config = dict(
    intermediate_size=192,
    norm_eps=1e-05,
    positions='rope',
    qk_norm=False,
    bias='none',
    tie_word_embeddings=False,
    init='normal',
    init_std_up=0.0529,
    warmup_steps=200,
    max_seq_len=512,
)
Each number is 128 + 24 x the weight over its row's rms, rounded and kept within 0 to 255. Layers, rows and columns count from 0. Numbers have three digits each. The size before them is the row's rms in percent of the matrix's.

# o: layer 2 attention output (transposed), 64x64, rms 0.206, rows 20-63, columns 0-63
# v: layer 2 attention value, 64x64, rms 0.226, rows 21-63, columns 0-63
# q: layer 2 attention query, 64x64, rms 0.202, rows 32-63, columns 0-63
# k: layer 2 attention key, 64x64, rms 0.204, rows 32-63, columns 0-63
# gate: layer 2 MLP gate, 192x64, rms 0.255, rows 0-16, columns 0-63
# up: layer 2 MLP up, 192x64, rms 0.251, rows 0-15, columns 0-63
# down: layer 2 MLP down (transposed), 192x64, rms 0.22, rows 0-15, columns 0-63
o20 095:090142137150135174076167151122164112160126146134095143120159165095081106144137087086101134149155140131122103139151170145110172100115101131121149134143151131118147143114128129144125145161119119
v21 111:149169145162177087125153170126134119103133114146101130106108116103168129104109108127104128101156143130122127104107154124092129176096130158128073134129094148122173110106137162151118131119097137
o21 108:139118116144143133121163175133117157137119107140141144143156129074144104120105156151130123109146157091108126151183140128118129178112137100119131132141081108155134061144091107166109123152132110
v22 104:130120121153171088120151151126088138167145101118147120136143152129101136125146130127159124103167128135130117111118209149125093183139115111119112142153111118100120140165117092132161165113158114
o22 110:103132104119152101051141110121108101083095102085164096122117126110145094171131126142175102087109145089130127127122130099104146113108134145145098111154130134125102138114113108121101118142116112
v23 119:129101132133145164123109124147148156068128126128149135143192116165117133096087143144106105147138149127098137104100154119115131125151156162107121068100111088106122142102123109110155145107092121
o23 112:120155161131122118129119146157097121091144159138118107146119156151110121097146152094132174125161131082119082113122115137085161118125149115139129080118111099080094130188132130116119157152128132
v24 109:107133114166150119139107125125114139145120143151112155147155152115176177131122113131153113134167164081166128150112137109115116110093099148121133093133143107170135101104111151156106105101190103
o24 108:116124122134114094137140109107137096143123118112126121136112128125113145110157134085096109089122152092149186131072170173106098116102127132158123116163104147132149110162062133139107124143145142
v25 116:181139141122144096133103148098130113178120100083147129160104118087095096097118154144140138144132131106127115139156112123183117107164122121184144126152128162128117121143131149091158139132151100
o25 114:134150151119087166119140138140135141122121117148137073072137184104110123127131117179135133132108145122106132082102155107137137125098134170110110125113177105118154187098123139141132113108134120
v26 113:111172111084136110099107124125102159149107106147129144118158132132108079142131101110093120159122122096158125142123167125136118123095102111132156117118178122141148123109114104177157171097106085
o26 110:118169107110122132087112152156083130124133138137166098125136133145113129144144105075149136119117155154140146119105113156106122111132135085108135126145177154150113064132109164155098164151136162
v27 114:126121102143140121101206147147129126183157168129154118142120112133109137124137173129145143126098185157146140116140099111143123093100111125142105120117170142134091107152106101119138142093123101
o27 111:079164139084119129127107154121167123130113110109149158113131193113105137123167110105127118141094121156134149139132154124131144105105139142118092134164118086154108132107182108109123152123151176
v28 122:173120123117161125165108099136152117113151112124145097120083133136113153130075181110111156112106116122135145128097119124154140154074148125096145166144143121179149115120140106159085142132128148
o28 118:125073112142114134123118126172147132131159144162133148137100091123120152178140120144172128155129135120121092119095167168178133153125139133080118120119108119135138088135170108147096108136090132
v29 111:164144134129117150163131076160139153112141097152108098137157104116123137115142111107136136113122128143102116189147155077166125140134121123104154152132138109142104200140083141127156135104111126
o29 110:162134140112091113124117110132119108072122082147153145137128165110116137198161116105106118136117145100104087148103130159139151143158108122133161170099102156110129130137155168115140104142133119
v30 116:101134160126165127117091101132138129120162169176171129152101147141112145155152166139126104166102145143165140152128159177138134097136152124138143156138108144171094139130143149129151092127112099
o30 114:128159158116151145140156126155171115111171142101151090150149096165141166145114140167133093099147054107118141127087148141122127113138138135133151162136121131129090129112153134094109143129138155
v31 115:132137129163127096097118115106091074154116159125127137142122148112069134129126134142080118118093069121056121134127130109112099120097149133109125132121116100138138119099148153100155104151109137
o31 116:137154124122127177130156147159153086148124114173122146097134124130117132158098097116121140099152148161101125149160128102149137086156160140115140120156147149089118115159090088115124093156110167
q32 088:071124123145151163141131170132153122128127122123154092144158136177088170139114157092131121117166130099148102083124100091124133116155128123149138150131108143120128182127148138176148112120121151
k32 092:103146111115102107123148123127137111102092141187127110133114157085132108120097128123099125145092091134117135136164146145136118148157097196085154105099139113100138125087128101089098126132138151
q33 077:135138127123141151177126141142135166171134152158187115128130122139104141114141130089154115133145104112111104162157123149160128122161084135166134148078144171139150149121141196130130133137137132
k33 100:112122089136111113117137168135164167132112159118090157085139128119147117120118109106097124124120097110178103170137146123122104134144150175100134094139091098143096138105127101094103098166123111
q34 072:123120127100101137145143133157137183171096176135116136138112139080155135119137163115115129219113121110151173123134158121140104116112136134086134131122104120141168107124133151134111135128155120
k34 072:106149133157180166110114147134148118133167166107135066148112082142150083132158088117119121131151079146124102124105110099117153126093102134128100138132146103157112144132095113138107137140131141
q35 095:120117122102141090103142140108158086097144130171089132145105152120131096142118143162151103174116094104107138089087110095120106126115145072118122153103134120081153133159143114112118120135118155
k35 103:142131149070150107121156099127084118140096109178127107126120111110144156119131158126118115108139091092134119108167094111118160098119128133116159126113115179122153126065142094096141119104122130
q36 129:147112148092108145159161129143145163143164143104121167119132131110144113139118115133140097092109146138108167112124153161097103122135097130128152095110167159119139135153147172111076191121111136
k36 105:123166111152103121091063144137110128098099164070123125155129091132114108122155188185118131107142110159130133146124138130163147089130152134149126146123118125138119109120129109142134115160096113
q37 084:141138091146124099113120108106142118111182107119111109162124184084138141123087164170133151120128133141086118125115129089123158124139175078159115114149131102143121163147132115140134113147137092
k37 091:166157150182149119129117087117102104127150113109109148150136110141135123170153200139097170156121158122119125100144114127130115125152141132168120143137130144123129086126174117184143109134126140
q38 080:127169123116127160114121130142114115132072100105184158107128118156111112118150109153128133093160117123109117111101093158161128127146151139118119103121102125188157122116126127082088096080122124
k38 096:164106137109138113151112142136152177116100132072116147159105123127116147142083180103106140090127113118115114175123120093134131113088113142139124137131110096108154157146099137184111137149106151
q39 095:149111163137153116160138090118159149121138119115173163125119123113118111102145132115138136103147149154135168111119116147119122091134073148125143108109189148159088162117176149146113172118133109
k39 092:132120109150158137142075146110154121104096090172101163114127098103126117147096096151114134100137149086116138112168103148130123143131122153149175111095097109135102144123099179145111128145099125
q40 090:124133147138122138127090117145140120152112123092131180174133108099160133106100135096137151120149135170111102116137090190113114104119146170143110125083155109139091066135135117121143147122116133
k40 126:131101147132140098150094115151124095104119138127143098142102086172121186079158125113127154177105128140171111124170156121146151108118132139089115126115163107122146119140116159127110136147138172
q41 140:091094158133140147160139153134131150158096153160129118130113085102126177117152106134140101120126146125152130101104123123153136100153078126116146137115156185152110103105132154101070148139116155
k41 088:176112129120124139105128109109127167161145120137121151112128124118126095151161150102146129122133135171098160157111111128116113132089121137120138125141134144125137167181143097209126129092077103
q42 131:127135144111107163129103166123098093141086119068139123123116096132150165145163154141187097166135127129131146176144139105122147130110102139127147124082107144128095097126106109155134114146101132
k42 111:153111120075109153111183129145105140083108138140180131097114165144101116135130095152109116111138153086138134145118145120115138105129103113154142106163089158133158151129107127169084128115148135
q43 098:120107115138157127074117123128162095105151176114114125111106144135147096147114110094125100114083073121106109149116118143151142073142099133103091133099149106135112122150142102115131142125096174
k43 111:174107136166145111155176103121090112124126113110094106127148161157127125157139146114090108148133117124184133105142086090140140134111136124105146147163132161131163154133140121106157088151092122
q44 101:110125091127139095139115087105150142119128106113162138159132135048150127160164077115116106173085105097125145131155135109126132112120155151148125107090110135119109105138120128117127129137121178
k44 096:123101123115184122116139163128096100165104131097111120139157132141179098136139084139140087110122137167123105134163128164170136131118100133178141133121150119163108096142109168148118134116136100
q45 108:118162150131115125099134098156124094092125099106135165151115184131126170122132132110152136118130157170141125183143132121168120115128166112132113144157125111102136136061125123131162177121131140
k45 113:125122113116161102126122129106129135124086092137126100125153168128124132140173158148091143111108162117155161069158111120098133131122102178120130124114102127129119098137156092090121105185146110
q46 105:099137112116149089125092102118131055135143111100093166131142145126138122117119132119142137147124085083172169101171178141130143110159101112115122151115128115097168144139145136119142146112125141
k46 098:144114154136109093104115070121120134134142150125096107145153099132175138104144106165118151153120135116135158153109152152134138129093091137069147106114105137110101137141095108106123143140080177
q47 110:158090111130125141180162129121160129142127132149118145087133148138145137119121150094069064124102115139121141143132141117079165149095142108141146125085158129133143105116141135090133113143140084
k47 103:101129078135130114170150106146149176122120133155151139146158139127087118143142081145119102114124108119136103194094137114136118130105150122109152127100135159140100153121082175142111092107122118
q48 098:104127116124147123135121158141108126153162113105166085109128099137137155142154100120176106121135107100099094111112164161129143129183139152180158145112123154132100155135130170145095148119090120
k48 078:118143121165131127083139166104107147155122140105093092147127133137128194126130132136118138159155121132171164128173152134147142104132113148091149123121110145124125172146096156125114112150190106
q49 120:106122133130141122148150144115104104139170124138160106112128071124133145130149114132147119087120131112128108038098124147090137122177133139133139125119136155152107121148159165096101151095099140
k49 088:117186151131137144120142189134094153134111143124139112124105100202149158132086174150129139105149147142134115101111126146147136129127107119129106146112167107151113119162140139112078140101114123
q50 104:121133148131127130145146141128161118149126157104152164107156089114136115131174080136165118110116138097115132138127121135112118089133043108144144108093169138098140102124170160106123135119096138
k50 102:096141114110088116095107155135106134121099182146118108137091105103139129123079138134156148109138085095120091108127133159140122136144109146106164132109123121172127116150101113096077117123084152
q51 121:098161139130103163147143111140162089101162118080110156127127182090120143133167134120166136124138165134120152133144118141130121137129119146132111112116151063085121111135106086144134136127169155
k51 095:111111114102136089135110138120097126156101130125088140117135105121115125101114083131129160088157090118080169180148145147141132129108102160097143088121099108123159120124102103102109088139156110
q52 097:146089130102126099126119128128104121100169088163080128131110156151056122143119123114126127116125117105080137154127133130111118183139163135130098120141132118090128157179122137115131141109164096
k52 102:155123149109141120136153122142113084125182116131131169102109138128128142139116105169131106135095167114120133083109139112084134135156086104158104093145123156079112148140165122133138171091148131
q53 110:148146126109155140139147107140138124133102114088068149126133162149150139123078140145096131074106163145145165094136138146096090150113118143100143092171117117119144128101097140111100156131137156
k53 104:113093137100107097144113098148096134102154108146125104122106135082129145130114106163146157113103184113080122137112162111123103118148124132135117120102161136140140159182088145130116107110089088
q54 088:168133139088146132107126131144145153141104134148150166139126142110148174103101164135125113125108119101144116173155123118106121103122098103087165148105159102121170100097145137092117076157119108
k54 107:063106142085134123133122118125132155120124142154128109168173136150147160131130138119099200136125133117140120122134076115148123129139129121092106141129163099146130089125143151103124096088168149
q55 088:112082096128155161122114131115152137153106109138112155094140142155107139106147134147140127133112075139102139212129140152145134167148146128141097119117134106095102146126122115080136106137166095
k55 108:121098128078162128120156130122141124115142131124102168099153117117134112146083115171119083079151134086145110141077112114114105124118091114149115136162113152116155160121168141149153102105139110
q56 096:117112125104085169137137165149140139176093169096136143122148168146115132138159126112127120102153126164118155154107112150127119101125097123144156089097149110147076109138068128116116118145107123
k56 098:181150156170142111156121103132140102125119089093150112135143180126116100169139126157086118105141155114125118139151083139085115118168133119139148147144091137095170153135143135100129120150142112
q57 081:112171133151144152085144114142135132131178112133115148142132131091106123134093171149152108141117153107078129128094109137139109179128155147087118131166143130190124087125152122163124127139121133
k57 100:123167094140109172146131130083134101123082149150111170121116128084132084139093168136092098128134155098132163112118099125145155144151116110141140124152111148125136138155132105129148085099169124
q58 103:089117117119133124096101120066114091085113149164167107112136153137124095104100129152128118109144123124083111094114117171188111132121091097158126108113138132141110127121148128116120085122111142
k58 117:102114127127136161113131119107126161112108096148104148112139159132128104096125158134086109103124119138127140185149127137120119126125149154132128106164107159162194121112088126111129109139103051
q59 104:097116119132101165123094126161127137116121141139105144154150170139141095131134175134133121196121088125159162120131113105108168129134113105080091127115119144133123166141172094089149138133136140
k59 115:142173103090121126123134149112155109160115159138138132097113063133121165074159095166137141115150083118138121161122110147154131135128115133087157118119117121183146156125105154124108130141144125
q60 107:148091121140120125152157151129124151157088092114079164132147144083131124122145174130086130148099168131136167106154142132130110119139109158123164144139099129149096128110109137137099107192117122
k60 097:130126137102163169133123113128115161195181128134167122139151113110173120144128128109150142161076151113131140168175141130133109156082110080130119133139118109132141131126132114133153152129100108
q61 096:142111166108148077147125120089100139171141154100098162125163096167147109112127117106121125114112133136103142112181093165149102091153150136130134122132161139153158125147132119139168091117149135
k61 096:133125124165136095155158101113080089146125127102117163123124110132163172139131094105126142152109129101145139146142142089156135104140157164138091054130091116146117122140129119123120129135175141
q62 117:144135097070118095172120105145143121152072127142129153126157122149158156114107109108136127168113118133165162097143136119151129131097135092106156105159102109107175119120148129151108137154158157
k62 120:115098151132151131088124105130143146120122157099151127135140148109143111179173089142141127127092146144094166142114139109139123101131143156124101128151118162134149103087090154116117096152065092
q63 100:113144109112185151121110137124143131084112124121150110099153126143136146122107163150121087106123138122186105128153122125086137149102105112098168137116131120199132134079126136135087112143137104
k63 094:111091136148111141080125145136138143103126142199145127103124155084116155102090114151141157188115151123116158143115118098142130111120109112159141171154135107163093131130143110120136117087118121
v32 076:145132172131130117125127130130133124107142093110107138123136140140090090132134180154100161131121165101136124129133111149102100124195127104144151101110074136154108178133107096155107114175116130
o32 080:094141090121133130143126126109162109167115117130096126131106129132113165110138155076079143168157099145099131145122085146091168125120113153093114161109162106122159130134130124134122140137184156
v33 080:154110148129093152132179123113141165164121121172092098159165110102122139129146117136103142121138079123163139152098110144117111164106174167092140131125097139119129127167101124089141143126120147
o33 081:134135165104127129089133129109113130106126112096129135151109136140108093117107100165146131126161119160126166111127141085125103126085134193142121138139172069134145147083151116096170117118128114
v34 070:089086198108149137130125102105165183112132120116156152125145116121113149124116153108107128107120137121122092091154117147136126127129127081098112182128129125154112117120186109139123130122118090
o34 079:146117116143123074137084160173135128089139087164130138133129154103137124122150109070124157103130130107130129152154133157095161139097107122105119126109123096133137109146153131120104182160102163
v35 097:168113138126124136129195113149129134109137131136134104082118136108128149106133139157101185107103179114138113136139145085144146112105106161090085140165143107135132152132113156136097094148144104
o35 111:105157153135127118136122141124148171111161107153121115117166101120129181117102095167111093093122115087131108137106128173146126137090153175116121114127140123108111085122116142142124130142153063
v36 070:124133143143119134090145157125133153144078142122084104161100103169120131111094116137141126118111109086128115180090155106131126109149141140094121141153188109155151157138074124134126144126155126
o36 077:109110144135136148136170127140132124107096154130099112096088095120106097128140155161103127096141089119102169152116151151147153086107126146105126118154154131129050123089115140106121133093136133
v37 093:177138127114107147111124199136121126148082132144140122145110121110154145138094146116125141095129134122153099118149132147086112116170124144097155148162107135151183120093074133126122137097125103
o37 103:115120141134161175075122173136131170085093104121131131132124113143101115099110156146072122125117142154142108142155098134130130093123144177101142137126158155160131137113136130170131100128108089
v38 084:119169156137110185125133148118150132125158123135098099086089159101148130138101102161144106118124152128154123102157102128135123126131114144091162137126135112101090128138131152113118170078159180
o38 088:138124143089144127081137124122146150119154114150127115089140098102107151113059140123169131117105141132106149159156124099180115145131159147143145167151113164099121135165122102091099108116121116
v39 078:103154161141153142143133106154158143136124154122158105135135109158088111150124098054092138143184147130119101105124109106123176115109121106129105171121118139138120151091092146113098114119120117
o39 086:143139118159119136111118155131141192122151130142144070147118147109114099138149139096177131162130104132163100145070122147133137152123114118111089115121158143132093111127141112136146184098102116
v40 079:144155118130101084121144144136176135148172177136097138129109145125126112161150092133127139129136154081121127114156119137135129100112124144105155178147146143101141157169113115114112111118202137
o40 092:149147122083134107129130136131108176133168145112094079100121124140114109109107133143144117089119143144114113109099116118137145103151117133099162135145187096127140110141110120079063106158101127
v41 097:113116098091139148156110138134166157157119101068104156129127101100156117133141101076119122121139154128164173126179126119105126135143083116124184101151148124156107115151129127126146126138120145
o41 094:149119103123136123125166132119149122137100179139152153133099153143124147164129184116124113107138101090124081133130121122079158104125179130114167120137143119160163125156115094113121118146088168
v42 080:092107088157163136128126117079119127064128111104136119143155149158111121171120113148119150121109115116131164150131095122100109147151128150123164114137117075118138137150175146107110113119184130
o42 091:120097123131111067132077143077102105156124141145170148089160108157135133127173136097147127118149074112109154114116107127138109099160139120152095144137112131157135123123116137118120097164110145
v43 098:134134121147121114132112110164129172160115139140129148119113102093140084127119099118104115126140134109199135130151118074161115112129113119184130158162125122166136170097147122142154092148158142
o43 088:112127094152127132146148202124149142141117143146114122073116134117139106112099097136150131158125145069134129111118155104135151111151103090121150139156132095136143137179171117140120140179128119
v44 090:117130147140141126126159107148113085080091170130129128140112097093156116151166149148106123116127137097127130171163117144117124136147079118166131146101139174120172143085136131159132138147091152
o44 101:150146148143109149132111144171157167129134118095118147119179176112133127119062137135136123101112093126131099106088122101125124126123102110101102113114069113130152121152125127116106105073130109
v45 095:153113191186125099106147145137110122143124131138123113102148136156109125160156136155104141102098178116167148112144137112152124122128097131125128084149107130112132114099100174173139097129141163
o45 103:069137119127123120154158147111147124164152136159132092097151086149153149102094140134132145112108093111096115086115140108149144193122119172116112132115130143111126158139120122160116118074135135
v46 090:120186138120169170135120091106137175114148119153158142116125160139139147131160132129114142127154093140136150110115162136077146090146123143088079091148132118126142153112118148118090147132162142
o46 092:119119138122094102135108101143138113109123090163183111101147158099134131136150104108106141149126155103086096133125128166174164113121171113096107120124162132152125153098134117085163126104133097
v47 083:129109113114087134079139144140112117136094143126140144134104123097147140136104169126130153138115188125122142110138155126147117087120139120158070141160098133155174113139132118137084149109143189
o47 083:128143134118099161115128183138108126156096139161123107105114147159171133099124098125061101133124136137112121129095129128160127138140112142103141089148079189120125155109135131099111153148151107
v48 084:127102113104090108110112102100103082132105109093128103130115115156131175144135131110118072089103088177136090110124105130131105140189129126108124128115174141150143154153119123142137107121140131
o48 088:124096108145166148137098104159108110090092125076069102131144153151106154129125124107089134133118111103104150115155137141124086151114164135122082113130097123142129135107104140129121103134082162
v49 088:169084141159153126110100159082116139111127088121123129154155122138163175143127134142155108079144190143102130151139160111097128129123140122113102135136125155157152123093093149118145123150099131
o49 081:132099120118125174107149160096146106156116122109169104127131147191128157161177121095140165140128112146111095139138155119130142113111135146117135083125101106142137100117108179131147081102126124
v50 076:098158133161158152112186141121126142136114134162090103147154074094147103136121139138156146186152087132148110097130153139151113127135104119087114133153159140132079134111110130136122157113132125
o50 076:142167161141122146153159136124133118129150095101112134103157165133159126090108140132126132160128142143130145103115147115150200123116183130128125148166133173141113120132179158100123150100124164
v51 094:079102151146124112132105119169088106089100164147149115134153120101103096117138074123095113157128103123106125148150126129138138139145167117147144132148157103140083108093158098104136148102095133
o51 094:138101125148120109135127111170138132132130174117155159152124138129129103075145163139179162146088114130155176108156118145145104100141114121146131135107091113140102103122156117158096184137148112
v52 084:187128131156107181117123120096148118147149155084145161092110119101136152135169130113122144147102122125135149145157140132152124089142131168133187099102098141091151140120118124142102121156139152
o52 088:142115092128150111141133123087152126089110159131114097117110114114134158118105119137127119108093113128075095155149089108096112186137142136140128095113179146166162143137106140115140085103144105
v53 085:156148155120148109116123083132109127167123112111147120092113113180128166122121137123099114154113081117127116089131123113122145113147070136140096148104095127118171138096125136098117094187128148
o53 091:085102079119144143155153117136120129122111108122146099153112129099115145125106122127087110099157155118144095102088138151132126168100077097116080109095144135170097119150140090098131122121142116
v54 092:137097101126140135128122110098097134109098093097147136101087103132169072141140118098105125154094135093166174072144131134127085161161113151135139128108112125103137116136152133126129151143109156
o54 099:133119112108134133156130116109147128108064135093175106117127130146111137088107135115126064099128118100141135134140116082110144136135119123169140124095088166117173141108160077132113129156135143
v55 084:087120110144113100136136102140113161125159114152097105150102132151086108138149122119088122146100149113153127156124118100156079130123129151152075127088169142148113146111121140147150139179121081
o55 096:112097155148122125191160128157161136180129132064132120134133061115128133134176101138146101126125125083137167138102160124112121131136093141126135163114153106102134116139117132117110140142124129
v56 085:104117088079128081127126111137099103150132130097115081153150108100150164099129137119145087165149136116133087134091115132142142090135143097133132120092155134135150098157140121130176134101129095
o56 099:170123167096136133145129103125144136109111134067112112109095099098149143185119141133126163127126161153140106116110148146143086090129160143097147117153069126139109145104108134143136162133104142
v57 078:144118146130187163145113118115152104112142119170159134107086136126133138117161113172159142123113169121115155073123111170111138120104130129137094132105138143100120100145123118084116149164161092
o57 077:145128097116137114149104130138117119097174086122141114114146111117135139098117089080168120105121129124122123162131144122118151112099111087128159123099139123081129084125092112128202135104160103
v58 092:067163129146115153123145168118134126103142078163143119185119182116111110123108141145136143178143163146126154116131150111121126114118127129130110135106188134110115101158141147132145105101117102
o58 100:150138124126072156142124119145122112142180151112158198099124086111118136117111112122159134104141127134127152161124127194147135128099126124152172135107142156131125179149124157149116135135119143
v59 084:126144146132144073153145186119118114162123109153150104099101174147126128153113108155153130150152152141100117159114145105147127141148155145067135096127074125112094127139111095110117116135111141
o59 096:096120147096152149134141114103119139167134148118135111160102095159104117148126119149152146114079164122144108113103069132177128158110139131125105178136113174100088128086149128127121118143145138
v60 074:155108135118097134165099113114109071115168142115160109152139140150099183153109151157088090126122115141104170100121082136125121128165121125084114141125111142104155147138133129149129133114088137
o60 082:127107073130162107116123127116128154144117116075136112172180136130167088142140102104114142144130085124095136169140090124144101147107150140160118155112101100157129140147096152167137119120132139
v61 076:155140098140123112128127125140095109092130148154110126109128129128057124120179158139159130129112119107177137123146107109149131131180089090126126150099126136150164124174143126098076137116126143
o61 082:128151153136111141107100117118108092137152080071122128136105147141099148128110128095107120095145109066123164099124072157097118133173132159132125112125129128122151106150125106151111112097166128
v62 097:118124092165130131093115140127127183141165158103134082147160149127160087115114127148101108130115085167127131116127126161122143147134111149126135145124143085125206125162123128097137145114140112
o62 107:131068139141137114111119102131116125088118128105168128140123125183145142130117141163075093114142170149148152132124128132172119107181105135139135157140158105169125163167108146133127128136097137
v63 083:137145094103111120113119104134123104158133173147154105124141110123125167095093169122077082089129138149175149110112114150103145133164111144119177082128140121159124112129097129152107149144130130
o63 089:108120130130178154116121120177158140093138118158146131151137126133144103176102151106064142147146119141100125093136135146088098113154165155146107175114142160129162134115095113127116115151133110
gate0 094:102195139136141126134109131130137103128142120121117078133129100142084166138094124121167067105168131129135169141108130129154139116095137124150129153152154120171108132128107150137096149089144155
up0 109:124142155104135086087121145120126077104139146100150130091100158115107092127146084094111131136098122128137127129096131127115122072131119133177104124160140175113118151158115093132122096131151162
down0 102:088113118098122103121155095152083145140176151135190141065107153095106085143141123117161139156135126137077117131125117104124138132134107129118095124145130143137141164125150103131163143119148115
gate1 078:112091120111102121177141126107142146109115133140103085143160126100121111180123082133093143105114111125150140158144116120138148108118101110131110147129121110105132071113130146092158172123090077
up1 092:168126153160118119077097113144106069109114100130135147115120145138148155107138187158160134154131142090120120108127157140120083131131149128109152108122114133146144158153161090134131108125127182
down1 096:166151129113161112076106116123121114113154125111164105170119148159111169124113102122208118124125124092113136126159103104143119147134122109128167141163126136108129143116112153166116159166110117
gate2 102:124128112128106118120143116128160162162175139097144124121140173133148094198131113098157133166158106148148132118097109158130152139117094136121170105115113095157104136112149103103123112126080120
up2 103:126136151107148115124119152160118114098097156117108137141113130118132152105084131172108141134101152099119130163124133070131078117162159138146122117137120147141161165134108176175156115144171105
down2 106:125131131091141137141108111157088123122087129102145148101106106119107112099124153124126161097090117099067131118173130126092114152119143087163125106149132114121144111151130092196125116126159132
gate3 089:129139121119079123112112146180175111119125079134130154119099116117171131137163140155135106157134169102142124107069109143145165140110126115111120106157127111142121112106160177114104091129127106
up3 086:153126118112124158128184110114120160142146141110140118109139170153051138134117121091134149124108106168101125144166129127131123143138136116097146120064129112148131158107114080120139129165150149
down3 105:121148107121102124161120110146138106148126117145147124108157138168124122133159123123082139144173100061136132162158105123086132144076157121109149122132128129123155145089071140108090123151120136
gate4 097:089085180122108133093132139147127114071163150150165139091081137119096142112138125124084099102109136141099126130111164084142141113124130107099105118149121153108122160118131118117164122116101135
up4 096:124141136123108190119110114122092145065162125135118145160110160121166146131134129166173117137130117104086119110110135142143141147123144098110140108080175115128126154144112145119139185102120133
down4 099:133104179173143141124105139177141098125126112174174092126106131074124130123116079156132145101114116131107127127130130109178150122097125130096112137122129130114184131106084121122130122160131141
gate5 115:160139124104116132161149106169151167181121143107092144102141134114168131139113115118129135166119146117119122127127162173117115172165086110125132118136121156115164138133160174177112163129132110
up5 101:133086155144110089140131116085091069086117153116147110131065118149110159124151101137179117091123123143133134164114129140154111094157162140134142119151105132094097137148129125134135123130122147
down5 105:164135129084142154129143132112090120163169139129126139135147131136171122133151100148132111082090157134137111136093155163185175155116090087127119115144138135101123129103167119148110107141148143
gate6 098:110176153184109144115115136143110117097177134146144099128127095127118113129171115151127138136090149127108105141150106141158157126144154134146127104171154135135087068154132167111130165139127132
up6 111:163110124105137093143140152120144120175094146106116154147167141144173152107115119113140094121117129129123153130160151117096087133147122145105132142106070102105170185107133096155138113137118153
down6 108:140075130100164130109117080097128098136130127136092141115143138138182132150145109078125096121162100125125132134152153134122124145183103104116113105148112126139118190135128162121155110133102097
gate7 090:108090178125141151095109145098100100113134141168156086147148150138106111106135130159108138104115143114122150111105165175139112145137131121150146101127150131100205140127153128101127125126108091
up7 089:128123117153163113107132100146126124125134143144131126136129097129116137119076123060114134138116115098155116129153059086137123085161112109104092131163121164090116167120128120112115134137099167
down7 097:111117131117178106175117081143149094097135113159134132119135142118087126097124148138138149115121076128148110133079107114123103160105102091180106154128101153141136147138160153135155151132102129
gate8 089:124179094112156154150135113092132098139103113129081136135109122081153118093119133089136118081113162117169130115161134116109164115149116112137124138155169132157159123094152153129127114098136092
up8 092:160122161130124131127164138137134169154144159112132085112138126112146132135148096146144134131176101144092127119069102142084112126133150143085157121103099151096099135153093113150135132134162173
down8 103:131130144128085117126140159177150133087111119124139139126179103110123104146159131130164145116079122126120115166130103088138121128104156154154154149127146115046131146167115143123133117163132121
gate9 108:138130166112108134130140141153134132130126113140103154131138115121153118156135134135187132174168134105105132141133149139097094161160127132133164138126053117083144105175143150175139143111095128
up9 096:163138141095085138146142124143170144157115121115093138133108103100124113148102107139161115180157086116112126137107149130100092114139117112142158136129065129111118115174136158167135128093126098
down9 101:126151119116127123128146061122106135132183147161121200138128144121124164118170104125122146115182093140119138104137123133178104114120117117132137096126131146178128112138139124146109088141114109
gate10 104:126169140130115112131120137146185164136192141138154148110140113129162136105136120129123078108110110107125101143071118129167140139097119148176130149137106098157133107122172139100134098145146138
up10 100:123153105148140135138116140146134112136083121132102186119150185106139105142150134134158137107131156134086115121121126141151116101137194122139115122111125108169135128163089148096133100089166099
down10 102:105135159127178098105139133086072102150130133131133130131104092132091121156168135097081115131147144154132131139152125129098117159133118114148178128134121123093077129153162121138092135146120162
gate11 081:103102138154096121128141140165120166104156165156116134164132143129139122123117133145173146148186115139084099147074132148138121119118127117079124113145126133165086101133158133133117093118175140
up11 097:173110120155121150108099150152116100093106133117108113092110114162156116159162132139134091134077143111161124092144141113107123095156115114159145126120101130064137140148156116107110154123088147
down11 091:192164127106142160118149092109143117123141149138127094097179119152135147112120123124170147130161152117118098082097129128155182154132131152105137161111133148105125119129112088132129116100103160
gate12 112:131109140119130096137088096077129116168134149116124145139140149093140132127122143116136147143157104178129167166116114137124135122143160113115135143199142178080137146165143128128142178122118120
up12 106:098134117163127146125124172107126137108115118129102125132145129133115062119124121129102129143101139167110092132137119164137107157130119159133076159098162109095110141123112125126111050120162161
down12 113:066153114171125144106157131136137111094095115121122083162119120154128079133104090135102109116093147142121146110147147157107081136138127155136130125103126078126125134111109141156145083151150103
gate13 092:121118100177155109132157118124113159121148119117158168133154134111109115125112123105124167109109102125098171144164065126150127107115128112127125115134091142120107090096091146145106099181099150
up13 088:152112127121126121108126160127115122172124161148135086157092093131128098105103083126134151111143172106137096138124162119134145142096097140122121165128173160122178153181147116117164151118127122
down13 096:126116120127120089114127105113100147109130040156119153120101103130102136136116143137097096120138105083135145100129098138168105083112116167138117135126124133082121157137150117134138105114119074
gate14 094:151101103096114105145111135113145128136160142127118157122122165171113122116106141149069161150116073109086105127073108132127134141104131130128135115116134132102128154160165118106159113126180163
up14 097:104152123112092122077118114158089113127130143111196102111123098102114150146130142135148154093109132162152119115139138138157107112140095117097126123118154178142116160093151128146163124097088143
down14 100:138114153136124126144086103149114115131143082148078133131120122174133091164131120158134116176116088126105135125072105102161154114139152119151117113140110117140153097115096128084115141121163166
gate15 109:132118147105117102098144156084111120148146099151101122137087151127097115140179135135166113170136117140141077135091114147130090160120115091151136167098125140108136091168120144159108112143119139
up15 127:144117111137160149155131097145174139125121146086120121143169068150173165106090120116122122107102146113136158109132131114111120097135139107127090124145125128148146161054124122103135160144111116
down15 089:155142100124144115141137125104117121126116134136139059099098139086138114122114169134140099113127145117051188096123143118187132148107122138108134119137126156136088129120122134149151157139133156
gate16 113:170106125139117156148162112110155136127168158126114134142149130137160177170131133115142175123150176118081083134109104097156127120082133118137113088114118112136141112138123123075107136152144115